From a checkpoint of a small transformer trained on Wikipedia.
Size: 16 layers, 5 heads of 64, MLP 640 SwiGLU, vocabulary 4096.
Training: 480M tokens, 1832 steps.
Each number is 500 + 40 x the weight over its row's rms, rounded and kept within 0 to 999. Layers, rows and columns count from 0. Numbers have three digits each. The size before them is the row's rms in percent of the matrix's.

# layer 3 MLP up, 640x320, rms 0.0737, rows 163-192, columns 160-319
097:424499493512531481447573492527496481534494449498552535548502412515442408474457452460511482531572492516539509479521544426574467508516487535488499554588516510554474556450487553470513476456583532508503487440487490517514439551440499458502469496452544450490463432466427491512479455489552472556465606488499515501525466488431558438437493514526483540483496471421499514471504514495513498572499478482510509456539516510430512536493471475515417521402504589510553472526500535532519513515526522
096:556515545454544455464533501473527483411516466543502507506554553438549523506476510513533483545517464517551590505481424473543545495460546542551524478468477546525584510509555464516497511529452458415466547512543479511485532511484509584446490472487458504479562450588484482518522480487535461497572457576414566523444538448502519379518543497477465483403508508443477506427520456496544544532462538486440548525560469466555451629542528536430511518505412520528518492463538496479459502517499505
097:457486588495487470543555497504497518482587580515435554514501447541513494485542418584457491548509448475471563469496524462491539466523418464467576443484569509509456438479478525497530541489543589514493467503516472571502442454529465409486477518517515514523538534513456541513532511513458445472495498448504501492477455407472455498525453496476476445508581523565514520468550457453545473472509534522494495510497462456604440473535498526490525387534466499474489441433505479494476494601520499
101:470492460496547559436523497496493461477486507502472504451468488490511492495521523461495487502437452409495514536500491501513506465516473528410509444497532466501418565471472516455574559474583511540518486440488470493478530501445497478566461470449532480504426472500504543462460529476454473539536458540498496482508503454551506543519514458580556473547461489479507529500522419546476505477475567566571542541469479468488499573541485539507541470550472500460505503511509500473531525528507554
096:484505500445435475457528510472491492490506438495520474521519510497602538493480499458451524452517511520556449426426483467527560535508451501470502581494512475518491512565465503482542464529541531455415499478529505498511489463438513537471461499434509580430505453480567537436600471441452440537480487527559502495490554459470445475532484501491490517479545516513480561451500576564527564511497499488551484513504529532497535496377494485553480496525578487506460518454497467526485474418421480
110:496509451447505431566469500453542564485512479472483513495517489536418453491535481447476533496456467431559563472511452527465481532485436550512470459553527433504520420437509529472475606481434570499519493461436511528475565483477546430466427512540508532478596504479514543504463448513516479456446543552538531467495423506495520496516468476543472454489492460530533510516481580527468532471520462543455443407477594490521530533510482514524427471511524479556548503529531543565447520528518540
098:515488461488569507540459496534542546515569403469434502491452536460501427419433467492481495492544508470498516503468493524527514498544505518540486540588425533552524529470483540484505546482487436498471515507477481444564506512477535457457520539414528487518567434448499509520499547562520469535581441513545520425479450534481455534478486560500489537510499547487497531541500530558500458444515542560495554441502512473497430623503497481529481442572478597505524448466558516553434524508529450
099:536494478502478531463521505481481468436526512507454506504515525552536532493532468486488557519466535479426459539429547470503517450523479489526467559535450523489462560486473482482525583520512482524446489497506492524481492539479533461547530591499549524509510523470473472538495453536565460522447591468544495478539543541501503466485581426541519452478507561479510510544439528504509443424431500457543515525432463559541583449494451508570487494467504442429588511475521476423522522464476542
095:503548510508508496473557591474499428558507491526497487502554483501384534518451507508471531476537483466538486489453533563487514380474521452502504447464479476458434544477526472496550505524469458436487461552492466436481544509505526473534446530512516562481526483558503503574507494473565447532518486425477446450516508485507519577490528443434441440511394486501482499456484565468453521503531473442460470552502442482521528521468517416490493450516541535533499448522457504511502486501412525
099:483487496454548453523514510467482512538542528483531455451482513461470522411473513473430456480431529559518496484564493454467447519469468474508472505477476489512503468590501484489516476496503506532555522477487558564497481486442483457448571492412513514524549492466519553465451530434528542463438485550509516505508465425516522464523458515429545486510536498582470586596476584463478522476484504389529463496553469527516482543527553447605497487527553431578523465538516485481451460525496443
102:489539519531468535434505504492441444480553563510495520517543536540517432459529412464478428451535530445453538525464532551527457506481470476476469482471509492511533515524460499512451435483446491519476510512467548539517512520480551583411489474536537562435567485577482548431499491469468440546540461442585460487450455415435586450514555498513487558493505514486493530473444528496462488474561480511503542492502501454459450505515532506459489522444529486477495463591483558514529452537440486
100:485490539530509573502549484530531441496521457405470445511562435502405601527439528484536433512540498541492463476484493445461450440480463494541498466567434505559467430503491497492482493445510476477504456472445529504524535473562496465455440536470483537486461476542468459460502571536581403423527475470499512447562475532424551468567503468485545497471502469588534496555536539474464536529447487475517555556531532458468491510560515488492469515535491573502452462427497487523463541558542567
097:499423461541510573487529502477464496452497535513491474483534494541573491539599569559466510508562546481472542464480509482517504530477486497501506524440424461490561532546521570495519455525450469497534486505549425448578508473489492451532419466501484506568534560444433523489558501499492426503479453532584473548523497483537490495466497458547482490502530551502476527493403494550538528541466455480577450463500469488504502497472509513483511474483460376536493515449519608574541509450443521
106:554463500473469523524466436546563546495523422478433436486527495558509511508469453518496559463567564490478533458406520494462595447538575530551466489490522560483430473506490483495457432439468512548561383499401495557524601490532539495479472513537473485503502450456432543510498470418455582537521525519494506552460541544537482511517543466480534517497454531538488481533479504487517520492436440455436535506489470509511475493530447480422470468490552548466531463508458511484518498527497476
097:557477536563541553510489515547456559465461479495518551553514429521401473540461512443480478534525541547532484496538500541519498523460449548524530514536447524508570541474457430471480516506545511492532445530470514507564450594479499469498455476485570466508558486479433437548443480502482574521486494584539436458524481562489462525498483578525525530465495504502471488500463497522490517460493567535527502532578538458458458439465471542531496489484584507533545466468455466512520504424484468
101:507507452576476511410469582571419546542570526553537431508502511545524444516485474529568440467501480545436465554417474516485437535545498519468505534518415459450451471507444486530469486533485565485524518550482495474514496556466500520475456467464474499516479471540424483483400568486549561547443482560455426479536533516567531594491512519537474535461443511488514460452409475538488520458545488506431532510515463542472475403580494525517484549515559472500497480426450503516525515454536564
096:481466510486500510480468553453443501500510527535549479471434501554499510533550459491524525505544471427430519527472517452474495475494546528522493437495503542459485522563498517532485504477490515512473429494458470478469531438445507524422461503537522508512476497513471513459465553503536486428464474541481529528458547466494500530481472453487492510517499452510514423514494493508529524525522423454469436437464511576564602534493517436479533541479608484410530500512440507423558408508505577
099:539483530527524507512512441513507449519492451502503580472476570483484508500442417564491501548517539545549489455529470516511485494539530461511495430511454476523490546459576507460455498476507484479572548528540515497499530501589467523488519418491533501557427494530505409446533473497535555455480485435494524515502483515598509434498485427495439506516544521458489500565496514496543520490534496534590496495437502456550551509522505490500443519564497508472551504460457463409504473511487536
097:466531516556481480498502558449544533508517506513556433471498511480532522515512587531519495412486507453509530546469418470479528497546481551437459486456474533512492438465497541477509510543469408526514577459532536504458492469562476472516503436480533502478511483506476459441518566550408512521423445489394467543512552537517486558418483464480452564504574492497498531487547492526461514473428518508474504541526503452484528504541556454508503467415521479526509483521485526436509481591535547
102:522507523504485486464401510471394485563438497503536454505477537449494501519498437490543565543530474472433506564515500471517445481536444544463508536512518533498578440421450460550457506552415552489525405493491500515455522520572493548483495549471480521491502456493520462554508433494561512441483442437471588467440506543421546424486500541517512553464503535477521450509498463507539434531432489492495482444464549483443461464481535480463542485540568448538585494475456464490506513512492461
108:484475482453568496487465462521380513497485447519388525466476498480583486485492471514527441534511541507501544442509439472510490520581420532487537572530480546549474538500573592482488501458498473501501544494492421484509489517522536472568533532464509446596541484500404514550584530420484510487520579511426472517493452491519502547441543505507450501457526542470478487481512531449478497588515462457550448519530497458525500483473529518485449436491531555438524512475576515581510522402540539
094:527499438474517486485539436485522459472512542478555491409517480470535474525554495485542568491410629428581435473484455487543486535467475494509518459530447432527387483465444508547474556500495528481510481520441535504528496496539501460567558499405539466563427520497488493501514484492434506459529484508439493454538554451508497504507499497408502547488490467460509431482522409473492511521477500534533533560541479520550495560470508441407556502524464453521501464591492449521469512487553555
102:516580542530473479472511483459584458456565531491510487499496342450512532515472499522530495454488556453489477522510610537457433571503433487460467582480535481455472461507534479495511505526499434565499516498453490480528571500461498479533516476490527508451557468524532479491531472543438529477459494459441499564455439580479482444476571469495490555587533483508523528508505552504541540515452464519489510469509580526492486530519500496564492574519460513478563423522482519466499492546526540
095:568546466516481468466484452494550489488551530466539411440482491499505553425513513503504504540541611492570470485487470535522503449449599455480509455421446493552547464535540436496496520494484474465443503496498546548482482519517582500445448499447527477529542457561483527476489430524477474541489495427491448438484449487498480544471577485545493496546433481534529469517522591549515571452471505564500440509547468472461508487492448534495537546515525496543486528476577519521547600473504464
093:468542470473496473535555516569441539533420516511527475496446493509539528491574483487460493526444497426558494505535465553548569453545467465481474421443503460467461508510499471525511459482427506514391513502516561527505515547522491520523425453527450547498460444481499500501491513547541518467540478532460479487506426500570491537538436531535447555505557508475450512536510463460469529515496504547514563451519434534422448578496448454438465540595503450505425469501494450460485478496484449
100:524469514462525478498434456481510518489449502548465516448513486546492511450481507519539592482485449465510420535564533467505553500480494444512473511546538473475466470475427509529486483437514541507518510517462542587495512531491531499430466511409563554514442504495578468480473518508570518543489500523439530545442538506528496504530481515533446454436504508497564588443551417462524475487444465498479502506450514510506491516449508506531480447388513488514508584526509451429499487430493573
099:502546516455445499521563451519449519509481501551532512498523514524526525448518513450503497561547469431523531492470546496432483535490485502437465461507500435425472519516491516503541526573583546522401532533516528534366548533555481612534494587439503468421446516413485606553489482552596502547489489566539533471473502515505498434472530438474451521534501461466563528541445496556462460535505593445472547465590497611527500542493463530491500519484513563545472487477463522454498482483461510
096:612501518409508449541501539555508496494468505457466587473535508520483489524433528521491510538547495497470447484484449450561496492469525496462383552541435501509580520463511464488424451556457524463434487578500535474566521492485456464546567471529551436502390478543452571599449495512506556440507447545518553471568537522490552515529546478433570487496513537531512531503520520511528436482526470520541501542578540447514483494466501542506474512491559576548478519519503448522476520511530424
088:487498564577479563458534459435469551503463467471503576493477499520443446515564498574549539557530435510511483540385521505536453425448488530488536552519561441483501453473537441491579474487511597443508487565538444499562533535586470521480574448481432475531491542502554456565525487525451462460437515511433513418391496486499449491463515474429504502471510554483461563500495474538477460461504523464532414516471574531473499512502504472522479552491521435452512473591473455535503462535455582
105:475552499505521536490441494484471472490549516467557526497559534441497525506492492556566462510507476474503556417499501537504512428580430473509500520507440443528477526535508479498511501531477510392539584516522537458439468425444448493504500494553493544533490507550448412531439479471652557457419549519525457507558473468529423515431532510519532468482442505495543518476449552501568572526498525446563532508440470475524516555546491518561470520547413489534481511474453480502500456499488539
# layer 3 MLP down (transposed), 640x320, rms 0.0653, rows 163-191, columns 160-319
102:482456472495508492459561484503491470473561462477535482535510568513504537513563562492476492479532545493517531539463533487479530545548550578548451485541501506481524366577515510556484544416522499556591515471482534469548537449389494503494549567465609525493454491510559509548453496469441472513519504580457482503477500474443512463571565491459450541486512572482489442488479594503516532416513466492515432544494539501450538504533494540493539515501594518500503539524448439471460463528498520
095:476434498556502573536484513535480573528517517491485463464490461557480566537567436528576525455525490480588501464499483469560539485521546590498524510576511502436607543493529522499552431510529484518526461482480492550467538563516463435474559479490496483563528457489488502482516560476551520515528456447425551455428521534509562498557485526476500477516534516509493468484503569536359419421510464495537517486408530495463505538535506493516488530520404540446511509529481485538493516611478493
094:523501541545542511541469482479489561535502494470546478515555566533613493552485580498526500451445549482485558534484483441514505436508502522503489471448513482541491394552500551473482508514488391485410491470499498476469475535493478528556540527429495490477470469498543469555549510489470504577514496545489516580456530470555419520469486488501479499479411556488446528492587516557440432520534530495443512563453499460498552497438552489505543507601514490532602417487510487500444510437491517
101:543543473448519502468487486515467508376598553514493529531570484527509512574488478507499492493487470450503511516484385511552517563489469551484459556567522539521367583523525508512568548480541464548535516512422482485498483476508505543585499431434504478539451528467430495529483512465544517497567474500519456494480487497460523498525547543507523469446486540501406519570486525514501515453480444428442546476469524501531489510540464425451525436552414546501477507492529475529499497493512519
098:501513488515460506411501497487496497563494495510434496535526558456491461497463485517465492418469553497514531484459533511513536499504544518447427532531546403511481514537427484459569537474474514516492505461483481492484533532465475517461504550445521529446489537399463458424584462501419468493521462575462600466510511504482490557503506475489510560506516590532528470411478484513535603522540446460510503510547523464450522514484537477497469467547528448457478514503560421464498525501519484
098:565495573514498537469452511449517522540454495497526435423519467430504500493453479494530529475527540435543490553514483421503493422520466506524501525492548471549493510462502488513529560496461587456590565459450544444480546553424526510403387507488520556406582457514488530461500444440509501415530490441558470458535468460517450439507441484460526456426477476510511486485495496554535507473495470539464508411461521511543517457443470517499516465563520511519489508480500469478432484489463515
102:532467549516503481487481512565548467517523520470558461530507520508528455510444439477541537527524490453464534452570531464452499576523503529453550505492560541464462480517518508420511495508567470516539470570510436483528562465502519412471469470523466460487492469419551458470458524506440525452495466479450489550458551417592548470522471490547448474586522501534459475487542438543494532498532466552454516506481565466528516509502478436527556440498536553472502502484452475525501475566530431
100:506464592526552443408457483468504485511494453471513472540451521502543514494363470526483480553549523541460495490437483518595488509531563512542528543471493495500463640528467442487503489467514507468497506418496534482536487523463516572424483586534512519467489425529518464507527516547510537503553490608496518471506501576519486411536445498476495417579459510570513531437539465448521544525477548482482455543487500453531465490540461507521526556467514511558486513499441533488463497481484492
097:537506513481509500526485504559505472497518551500435485430527507486491435459485521552473482486506537527557516477518495499444491535528553464533517473523535410534474467579489483510536518487457456426457482491546518536452441472591468475436422507458568569544502549511486504477565510468521519496503523494482500554483525506580488580512519458481453519496474527516472572510495457526544488533499518486394518582447491534529498491619505592466562476507522550528493501518467551539588499494509568
103:496549630512476480497499557462549454494476505516487514466606524543449424537562534552454479467493525617465450492500471472498482474511482533535530458559604491491502530532511470434481451500447475484423470489468519502515468481497508490532489499533572627450520582453500497519583458558528538489510477510471504485487514508474491508505476497494536609504477534538449469521475472436468471565542447483538507471483490491471421569510508512520502478466541482498484498479533508497455519529514527
104:536448489496586588570539475434503487563476469476486500486504534481484477474472520432538466499503409472544516501488485521533469494472563530562553506587457516530510507488494486520444489499501507534500480468527491508551543512483470546607502520472484458507448550510478550545449484488490513565518515542498515409501463470616524563498464528512476467516545468435511430408480556554522549421485437454530511564467477566464440473517441492484552493550507488468510520461466538522546456527510655
094:503481475443523411475444499498517605452453428484481445543496511490546502522435487487373473462566435582522490571534509441512464495492531548524449488487588498480553565518476577517467530571501502534486451507517488489467507489513451448443511514566476484510521469515450485482517510499437468465442463475464488473526454520530465501545578503463564441523469480470563466497559474488500640479518514533542467506531477537455522489481516456476545555537480469491523520544486503552482470525428546
095:484452554494485541446534520465529532521508536476446471491506515502517516519490526502531501465588456501464462531488478487513486471507478453495513477487449471519560482538460492516468446538479517517587560458464432414543533546519510478446560550472493524432487543540486526534518458391549482433406458500508515529533612505529474463500470451542445576530473549546455540508442484559556591537521492496516582519526502510519544499568499460523502496481529483476524568497468553490473417538519518
101:436588456444497445561528509491583507479493539470489432480549493477557453499524488397493494534516485486526578486445516467495495485499568468540468507507493525486492490549476504531491518531458513520466522505548525556543472561477539457482485501487527464506468512500469516461437487517540411492570478525509525580515452525522536540599450473521486495502454528544436453541503523497414513424484583509478538620518510529514427540532515503512494460507568484456508492572465529503452515471491527
103:558570490510528488431513508460488415559515541512405471549555466449465518496475501495521600528482619506432483487548598539511509435491516487497507462495482455412486606572453452505530505537508518542471441457514466501538496533533561475481560461522469530470502452471519531508447518521457499490526505502519454534515437473526511499486458488421515567522514506464602506518403471585512492461503544510555496546531469522504513461538525528494531529520526551444508430463464446546436522443449507
103:493428464484459553472476530521474504511479513514602499459512480513511452522476477522530517482538518545484538533477435475452502519527484544463478525477441447417538505527476518509454492493494533526481486470525519495511438529497473525476379407519460484413433468456545475448533554523546521515477493524432501465503494565506494438447522517540533592554442451505465569498480478532489574446464511553558516489589513476496551533472576519523510527521541478523550415500468555486465481511572551
097:505487552464528396529501476499510527464554496498494546467492548533499527564528500477501557578469536499545438568514502553547462506528456481553494508451490524421504542532476488549536503472502554528477447471519487625401500476509485549498487460523483476548503473495466626457494437545503537532477445506586556476546510407529430477479519518493501519539548462430468461536461494496511537462506540526549493511489524481567442536424501447495451516532312486554417447450569472507519514491481523
096:474554479486529429521445527499504546453443492501546527419503520536477483475492536447517558457550570485475520479536399524493480502526485558556454507522443516514463563542544509440507571508476508531479511424505469561459512452487498506528548531533475516468575474493481438497386508498506476527476560492444494542494461446525473505528555450550547511489492481412490451503503494509475459511526467518557476531552510498523477441520523442471485619517511455473570520539568506464572493549437536
100:578504483478488540516487414534523502521486450575525490484506538438514424499468562527496586523543506450509505478499465477449424501551490428409517505528510429466543505482511518477487468554553552561539516523519487513473491498589577535474491437536464482477508548556528546494528511410434485410437443453489468436502511499489502562468406555444447550466529576530473458440481478504463415483506532494551504494452506515474429541506443391514508513496461562568443439528435527537547510436532553
102:510553499500482438518512535481488427567510550558557485519525520529455472528545487496506582529455416540565483519559486434536482563510480490487543539525540468530538496501553518508510456540464495524533511500459458483510488529435469564500516485463470477527535494422465532530472476505498522447517553461516508467443425515483572551451429572560595486489561480446520488514561575510514516420484512454512507551522407506561483526495491489477442476504442529464514575481492468488485531439478534
106:506476444510535486503429563477448441485496433543478459446554544505547514519506484498506506469510535533514437440449480489411460555506533548501428445468526462517442480422494498434488496488491520473478575528538518491443438464492474450511580467442520445446598508438500461506537566478478472478473496484521546525485514485573538541449451553540472588455466489465500460489487514528534524497513492549461491550514590558537503506442509507454498463497547521515598468573552554396505544465546467
095:470475518552512553520556487532504498486507509448565453525485493517446484560569505487504519501372613520505430516455522583568556534496477460438508481534490503539488499536470537463535561405554545485498470437497504482511491460451529466479456548529455503525500564462505508501483502556466501561520578499538553457444481422502537577454489446456476472572460505524511468551530470520456521592535520530500492456494522458548505483434495471491482543517478492553478492480443569534521515413433507
100:520508488540521418508534418493565509483516548580529535439423519493482512492543490474480512463445494469460462547514533502488451463468525505558564475499488512561484546406500454516505525544451646526442518458474539572518423460470505463527365528495533446528462547491502501510557489546556433475513461509471495440513542474505459552450506531479437520376551530560483535429475513501518526495517498490481522487481471449481483420489520493489490512490527453555478527568493557501517492569457493
090:446473468497501503455544523495503519513543543453479481521449458543465520531539401485470498538556526496525479577489496525512474509588424528448410468497447432523493534473511546521496467430464372531487501485496602508508475551500497511549401491539570501500494468478506491574497545482493563471519518534496538492524485441534476454483470572477487555497511466476512481511539532491500536519572474431522511554538479513602524449558477502422491548501556498540486530473468570484579450457505568
095:431569413488470514477509538518464534578448510484500545516551494520525496452495450493503496498561524470455488553510511509505519546467506465571432499486594611471462521547502474510548451552493495496456520533623464526515504486476447531469506469545489530533483436480498498489481486495566475530497470539490519511536462496454470537535551530522490520503465505593412470452541555527458568560468490523547507444460571499513467536526492542488558530570541474560450511468526508449462455556482516
099:544478480548564501534521454482545520500453455470510533520547527513501437458450399460483461499523488461548565513571502454392511575449549428486462555457492460477467577501524514395460498551593456577543447556512520486586477502582515489509477515469528567492386451509472497483448498426440500535471494528458506517520512461485578508455507497489481485433543477507441450480520546559495544473475487520469483513557483539484502526377478417500508527456463487510478504551487514433542535481533471
101:565517485503472496524507537476497429538557425587558522561413500529410475517502458512524422527466502555409449568481555539494542498530475539473518438518506526634494481435521520395458523514480481501474553521572549539456527507482408490489488520503499483432451555527540544512504450607424472516493490507461458486608489495497441520541562536467460524527525525502463537568505450495493458449563586493517529513536453492562465517510524525542505539457430520532505462441527496449545477513419472
092:470505470504491512504515523430465419471490506532465441522406466491563468438461513524481499450458618490528447457467505431480402498519456504517504478451437434526430514437451479452537466470560534543515506474468466455552508492547537575481504482481492487509501525465453547496524506455457501550505531509426445517460548431497475529462560487448504519530448485568475460500530499515498503508533548509508595488531567453451444577471501504508443484534443459479484526466542566478553448558481503
092:540548471504591423486494538520488495464472477475501553483501517482470538461507462546465446558576477546497531564488542499516472545428425431523496512491499547495512508452487526531419468497514532464516426479487530437491488460619482504472444477496491365478499445465484521574529525467514411486485531508457533508475504466489557524439480530566539509449532445511532552527516456486506486397480551422462487469459527509452480549484480522520526469528535451527504604466518547537438492471566524
# layer 3 MLP gate, 640x320, rms 0.0729, rows 164-192, columns 160-319
100:525490484470516516562530555504456516415461488483494540514492489443431510519528493445544514517521512497515549505472478527502498550504496581590456502459498599516534507476508435473522462576548460502457519531492456540484455493415564551519593439460411496572560468473497444483528497498516447475521427544440409566468503475511503475510581486465490452460500611507470482472489527463539482458483594541461467519512580496459456528482545501520476486550412501476524499506489494445543503513458557
098:533487425431464562499491529459527494532456446487512492486412518441431518501495528564552535440478555528503435562453546497503401510469515584524461581494495521465486592498493501495544466515534455470558505525487517459546468534460507532488484515517511506591464468461542477526503468499484518464544600570493437505550516572562525521461522482532448511483474528493492519576477571527503546504520506482533560464543519495431516535475534445552490538471484542482566510518424491484537410374468515
101:435504511500501519485480476532604465579526560462515433507438471506480485504554450482404522475437505424488504461537559496523497411545578507555444517489467513537424529411485502524570496489512470479501511569432478501487530534482506516519402505526373448484509591516552479436445547524463480590515505572499514521485512491513467485392471512561471448511462570516507480469429472478490569481540496524523460528496490448463473539531508532520531506464545509490527474468495468519502470518498482
096:506469515458500455527515503527452536459481530523463516468512485481515499495413520420490522456529507537562502444481489463517552460485510464490505524476518435552464515554434541489496466537553468481467546467484517470501458450473499485450467518500553449483491475478552561458549389447425496511556458575537499558427512460530441536597460572418518601434518503554573548478488574507487551476457545492565457551499450526515535495442496497462457475556590569488435521494521480510552477476475506
111:513442496515453539466495477422504463449534503527458555554530514523501448541459491518524506474558453554442497571464406502521483475464530530492511522438518551494464541479575540510578514556489496493501457494552508437526470418537480484522514513463530513500435533564492426515490533439459512533498507532466503471467585534488567443497476552461559529552449505511471485475476477499508443490530490457469525480483492528514521501476406550480480557489523513463425454369485494461567542516495528
099:444514503520526456538450434535503531523531470531488510539467540542501489474551552429524492444511482561441505494556501588494481495512432566538468488486497468555558511448446520474504570572484547533547455577472560489526459459457476487494432472528545592524469522507549503511501559537547505454449496472492448504578516532529414470469491547494520459543553487589503483512589496544566536479602552485375522481495522512520478601473534457435494567480539511440503514508528519512463527552483541
095:538437455476453527509527464525477529486424499529474501606484572477534411524487541526534543534547494441535543487464506573549509569486549539570466558460538561510494480492548464522484461517455453460520520471495464480530477431480559524467429473508504528544545474501429549415548581460547513478487436513474513516540447462592554481510507473425539479564537460571531410539482529585498491530500529535514498472467492467416541526468463478506560469489481563498440357529482542457543505467503545
094:489511451530470455543477577473513489492476477536499421490452554518544516525542457447466499451582530434498462525516562536472477505540524454524473498580510514464422487549495507508545477574508444451558524428460477478464449467503556440485490518520567524451439478460550487506525465473519471525553491533499511418470534492468459545466540468434476465455449467543446507521475486505398524412612481546449549476482401406558530425486480494441577559487542479520426527503479480493530527422430510
098:434439534502457458517529505491473486473511509528498475430512596512498489532513496526417501524535525420496452522461417512455525545537479465483486469515466541500452431499515471571491434488473509480499493473539480546530489468516558451421560482526495562493573537490435500476498463496478551539396563535501527440435485461473537441558488564460481489470522514589592498503490489495546481473463568500506435558538483449481538517470471573503579520493478517476483551557461454552394559533551496
101:500545596535482432538553431505480476541548520511470527504509523470486444477494503490608436530582509439499503515501455485469431491467514489471457506566510551533506518459458461468515463390463481432519471511523491480553532552469550562434457557478509540477530516642498505514515548486453489506502506524552458482537404510516484454483548492488562493479524449449506490438507501526479528443475438531479490539512559494461462525532499472495508461475483480445485458478485603538560493529498547
104:468474506483460565538514439495472534465551547483466461523473488496415622501455530580577508461554579534528546471496483409465447538482447493462527511496459533496478533507519556504494493587520466449568437534532520525467476544482538442484495495511551472453523555506543507457482540535589520475487561538454489550520508539417500458457491499569472517501526408615457535515515491502472528536477522508546537515543451458528507526583513522556444525489517495510434415518476504473505577443538504
097:500422491525555503457537493489593523511480484508383501481578418472501453518543532469541454506519453499499402521428468467540542462505430489556440493493526567476531491500452510487473500572479500490544542430524459441541458507482437510520526485500469545468446482451527517552525494479483485526502480494588515490475574418537438519494462506485507444526475499502546469496441477564466547478443571523454471561495459486541466489447490489509527427361480496527489498502571560585526461472471434
109:467518469469449470574449518491485515479486489444485405561449509488474449494493499461490548566577556434511472589462484486462573493500504547482505457514534458456455539544511462458544552429576549468480478499490550554469537539496504467523494513542519580517432544504464494490446472503517501454521555493432500505503427497545576501651460514536468544548540475554494521472522445475502550427555474523524518590493480497499469458556468478507533533472544403472621588495515501501496484490431482
093:517503495519501470478423533466450508526432502489477477511537434507422489539410497510430471535491547486522469483448561494475488496507417578513528540586529535461555593555497442530478483506484505452521528458453445465548489542498528497531523485505519491581558591482505477557438598525438583555536528550493467505541523477496491435493485507481533507532542491477493469507488512522570507451496503495606509535497489489467467512480486541499464502462557518572468481470464490537511489530508488
106:518513525522527459484502557481510544504495525579449495459561503506474441518449484463447511519492475465490537489494496533500521531526558493479545455543560509472545467425467488486527551494470491442560426439484475505522556511439531503531538457455455418498530444545434546447379563458573517534519463511506563499532489523472449558483499464537444564514447525609534506494517514515508527482513521479453526476537433552496470533527501522491479583523478550563464545518405615462531513553524494
098:549504465567492528435488538506510390480477506557557461455530545577475536500449559568473507518461516558483449569507552473571503531516441513530523534620462473524535433515562510505511495579465535487431446422524455485496504583465456480449509535488472512583483530434404524495443450499560509439465505539590509530508547421577409519549575541483533475485483485528513442515570464476530508523508471447527517552485469542453439521461507498527509518548452468475416483435511500579577435508509507
105:471528519489489618517532534462556557503492520509437384534493472520496513537519515489467459439510519456437534464462451426567453453555532517463430541521454498493488472545490436456554451495433488505501485416523497481597489506489545429515406537487478432480486505477482526535537462504425493489507481589469503528468465551510513480504527435487548566506499467538523426452492484507532466519515488473475469548501468433507545517549562508467491504531469459482526511503499501488520506515502508
095:542460459468455464404476497534456523491541450488477463576566478537466474410485530456458440544471516529444451485511508503535472480503472439481477535483454539454463494539495548461517454466489505526480437532484470479502545416470508535458501509565422508571465487524444490528460414529558434559514506506480473524529542432553532467570538454487518443516520480513518544609494484549495523523421522515495479528500452468512501510509477497462446390429470481530467516485510502504534491502495492
103:507552512520463516537545509508587506495548543551473567470495497559549479482504538579517495484468504437521497492520528481525440531494497547500491531474505521487527516589488451458487514541471424442504492544435454498465498489460517509461591495487508500539450589546437520452441531484535492507442494613496511406484538541510475449486505446443464525417470539516537463453503462429531462533591519507499501496445516521430490474542439525504576517501488487468454470497460519487543405467550458
105:521437513486503477509466533410503502536525503454552501447490458518575505432493516449426539426459476519514450477512525439527496476454511477421458464491484506548514535594483553460532471527467477545550424511516522487510488518493558551524484519533504501464470504582468479459463435582478505478543480465589508548486463538467467451514425527490457477516523447454495568433487410509504511534503466472536516496418462493488569507443541498514482510496499452513561512479489479466548511551491409
093:504383467526541490507512511454527449562496478510549458455491475561527470478518484490515552445465442597565465489454511484466521547488473490507524499466475492528493522506450532488472523504502484511471508549425549457550468508507548490533532431446480455436473490489441616431421447483502528385484539484476526466409469492564552495589516529427482487552529481532476469453549477495453496524501468512438546427467523543431527493428528528508489483447460498457568535544536518460561561472541519
105:532448545471505501494549523534511495425459512523510538574514432524449512547559543509466561450577530445539520527497412506485386530467470454555523512568495487495491521482537489517529524559514480488540539508444477514451533549447545513521446549587505580612519456497535476484519448491496528549464480513482486593509401419509484571510471530574496456484434515533430433464521531507536545493538446527513560487462497453545568498476443595540495496510513456476474486458524438477523492547537484
097:520538457566458543475526514413539472561495490488514461467484474525465420514536486532560508528527540447510499536458446520578425544379529511457440503451509437519424472538482492393478543498534488484494526489461525532478500529519436479527490471495529552550514511511513454494491496500544446512503432469488450474484454453508508488519556419467476453485522539559495567498508569471468509449518519558564446466502469493498478558458491517497589505459496566573473593608534511438503533484473507
096:544419481494458483498551496442506465500411508481472535380527470518518527498400525459540540558573534493543522522483456485524512403519556494558434511490507583500504489530459526549491490537493525492488483511508444490530489511501478546553609488433517537485463517409502535524469529530475464493560507503500496432440511523429509518438574432458446493501469498500493534508461527480477534475507474457500510460489571558551497616481507550529554516511429456499508491489536392519540526512510470
103:525527521473497492469577504503438473452491478547400423462476499552496590443527421503495515500419468496466458529556446472543534511488520456465535556481517452481535495410430427546551491474605529497530482472539546448555487518493535497507527475437591591559438488447550423475498470461481480562460490488459489478499538537532554552481488533447379442464556457490511538515564497554569573420439536503517540465464510470456472495476538476521477436444456465570464563511557470520517535494518517
100:554506520498527480535548542500446465461528520617473563535495484558474500437510497497443527461508528530532527511483535536411496526570441503462485466549510525501478428511574525516476513473487434519554537465510509487523446459501473467552410516537483478521474480549513575497493485521505561484492553543520432465596491520412545464437552481502503470494516544493503478574502388473534571448537587506508478547506458533522520505540440501494493516514427485485487486444513477443555547525461507
095:464487558454462588495474427512575529586595443518549554502440519447597514494528467580472469521507515487505490427463459503470471457482472506551595491483531521498520482506429420492441424503500432491522472505536484529529502491500517478452450459451493534486526482469550460570557519534472501485498538521563506494509537537521443497430449462557540543470489465527548536491520486483449478505507501479457592484535456521476476534544557511509469407447454488563510554506465458511500510488490518
089:453556492535518481617477488518586474543460518501571503578505533512473418537521540441519499541567470439489486496491481479526455459503478491472495471511494458515483485512482535652437474465509525447441527531470482503502485493544513441508539474501511465527497521517514516520464490495539495537538565537489513482463526487479531584464464488525570533552570483438522554601542452476533527453483465459499524531450498473459475497523447540482511483509533527513476439464548528501529518475512497
101:500486455476519538464443530539506492431527527509567485536511520518438496501465441552540474464511501529516565486491492560500497480501498476576528501493487486437473536507469460488497524554501508419551564471530531448445464541444507430512526502481459475495561492496519524501441517450530557510491535474456480458524466460502477517496570543535518453495488524549539490466457514518570540540517469501510576453507466533543485592509513561493425498574482488492445464560485433520501408558511497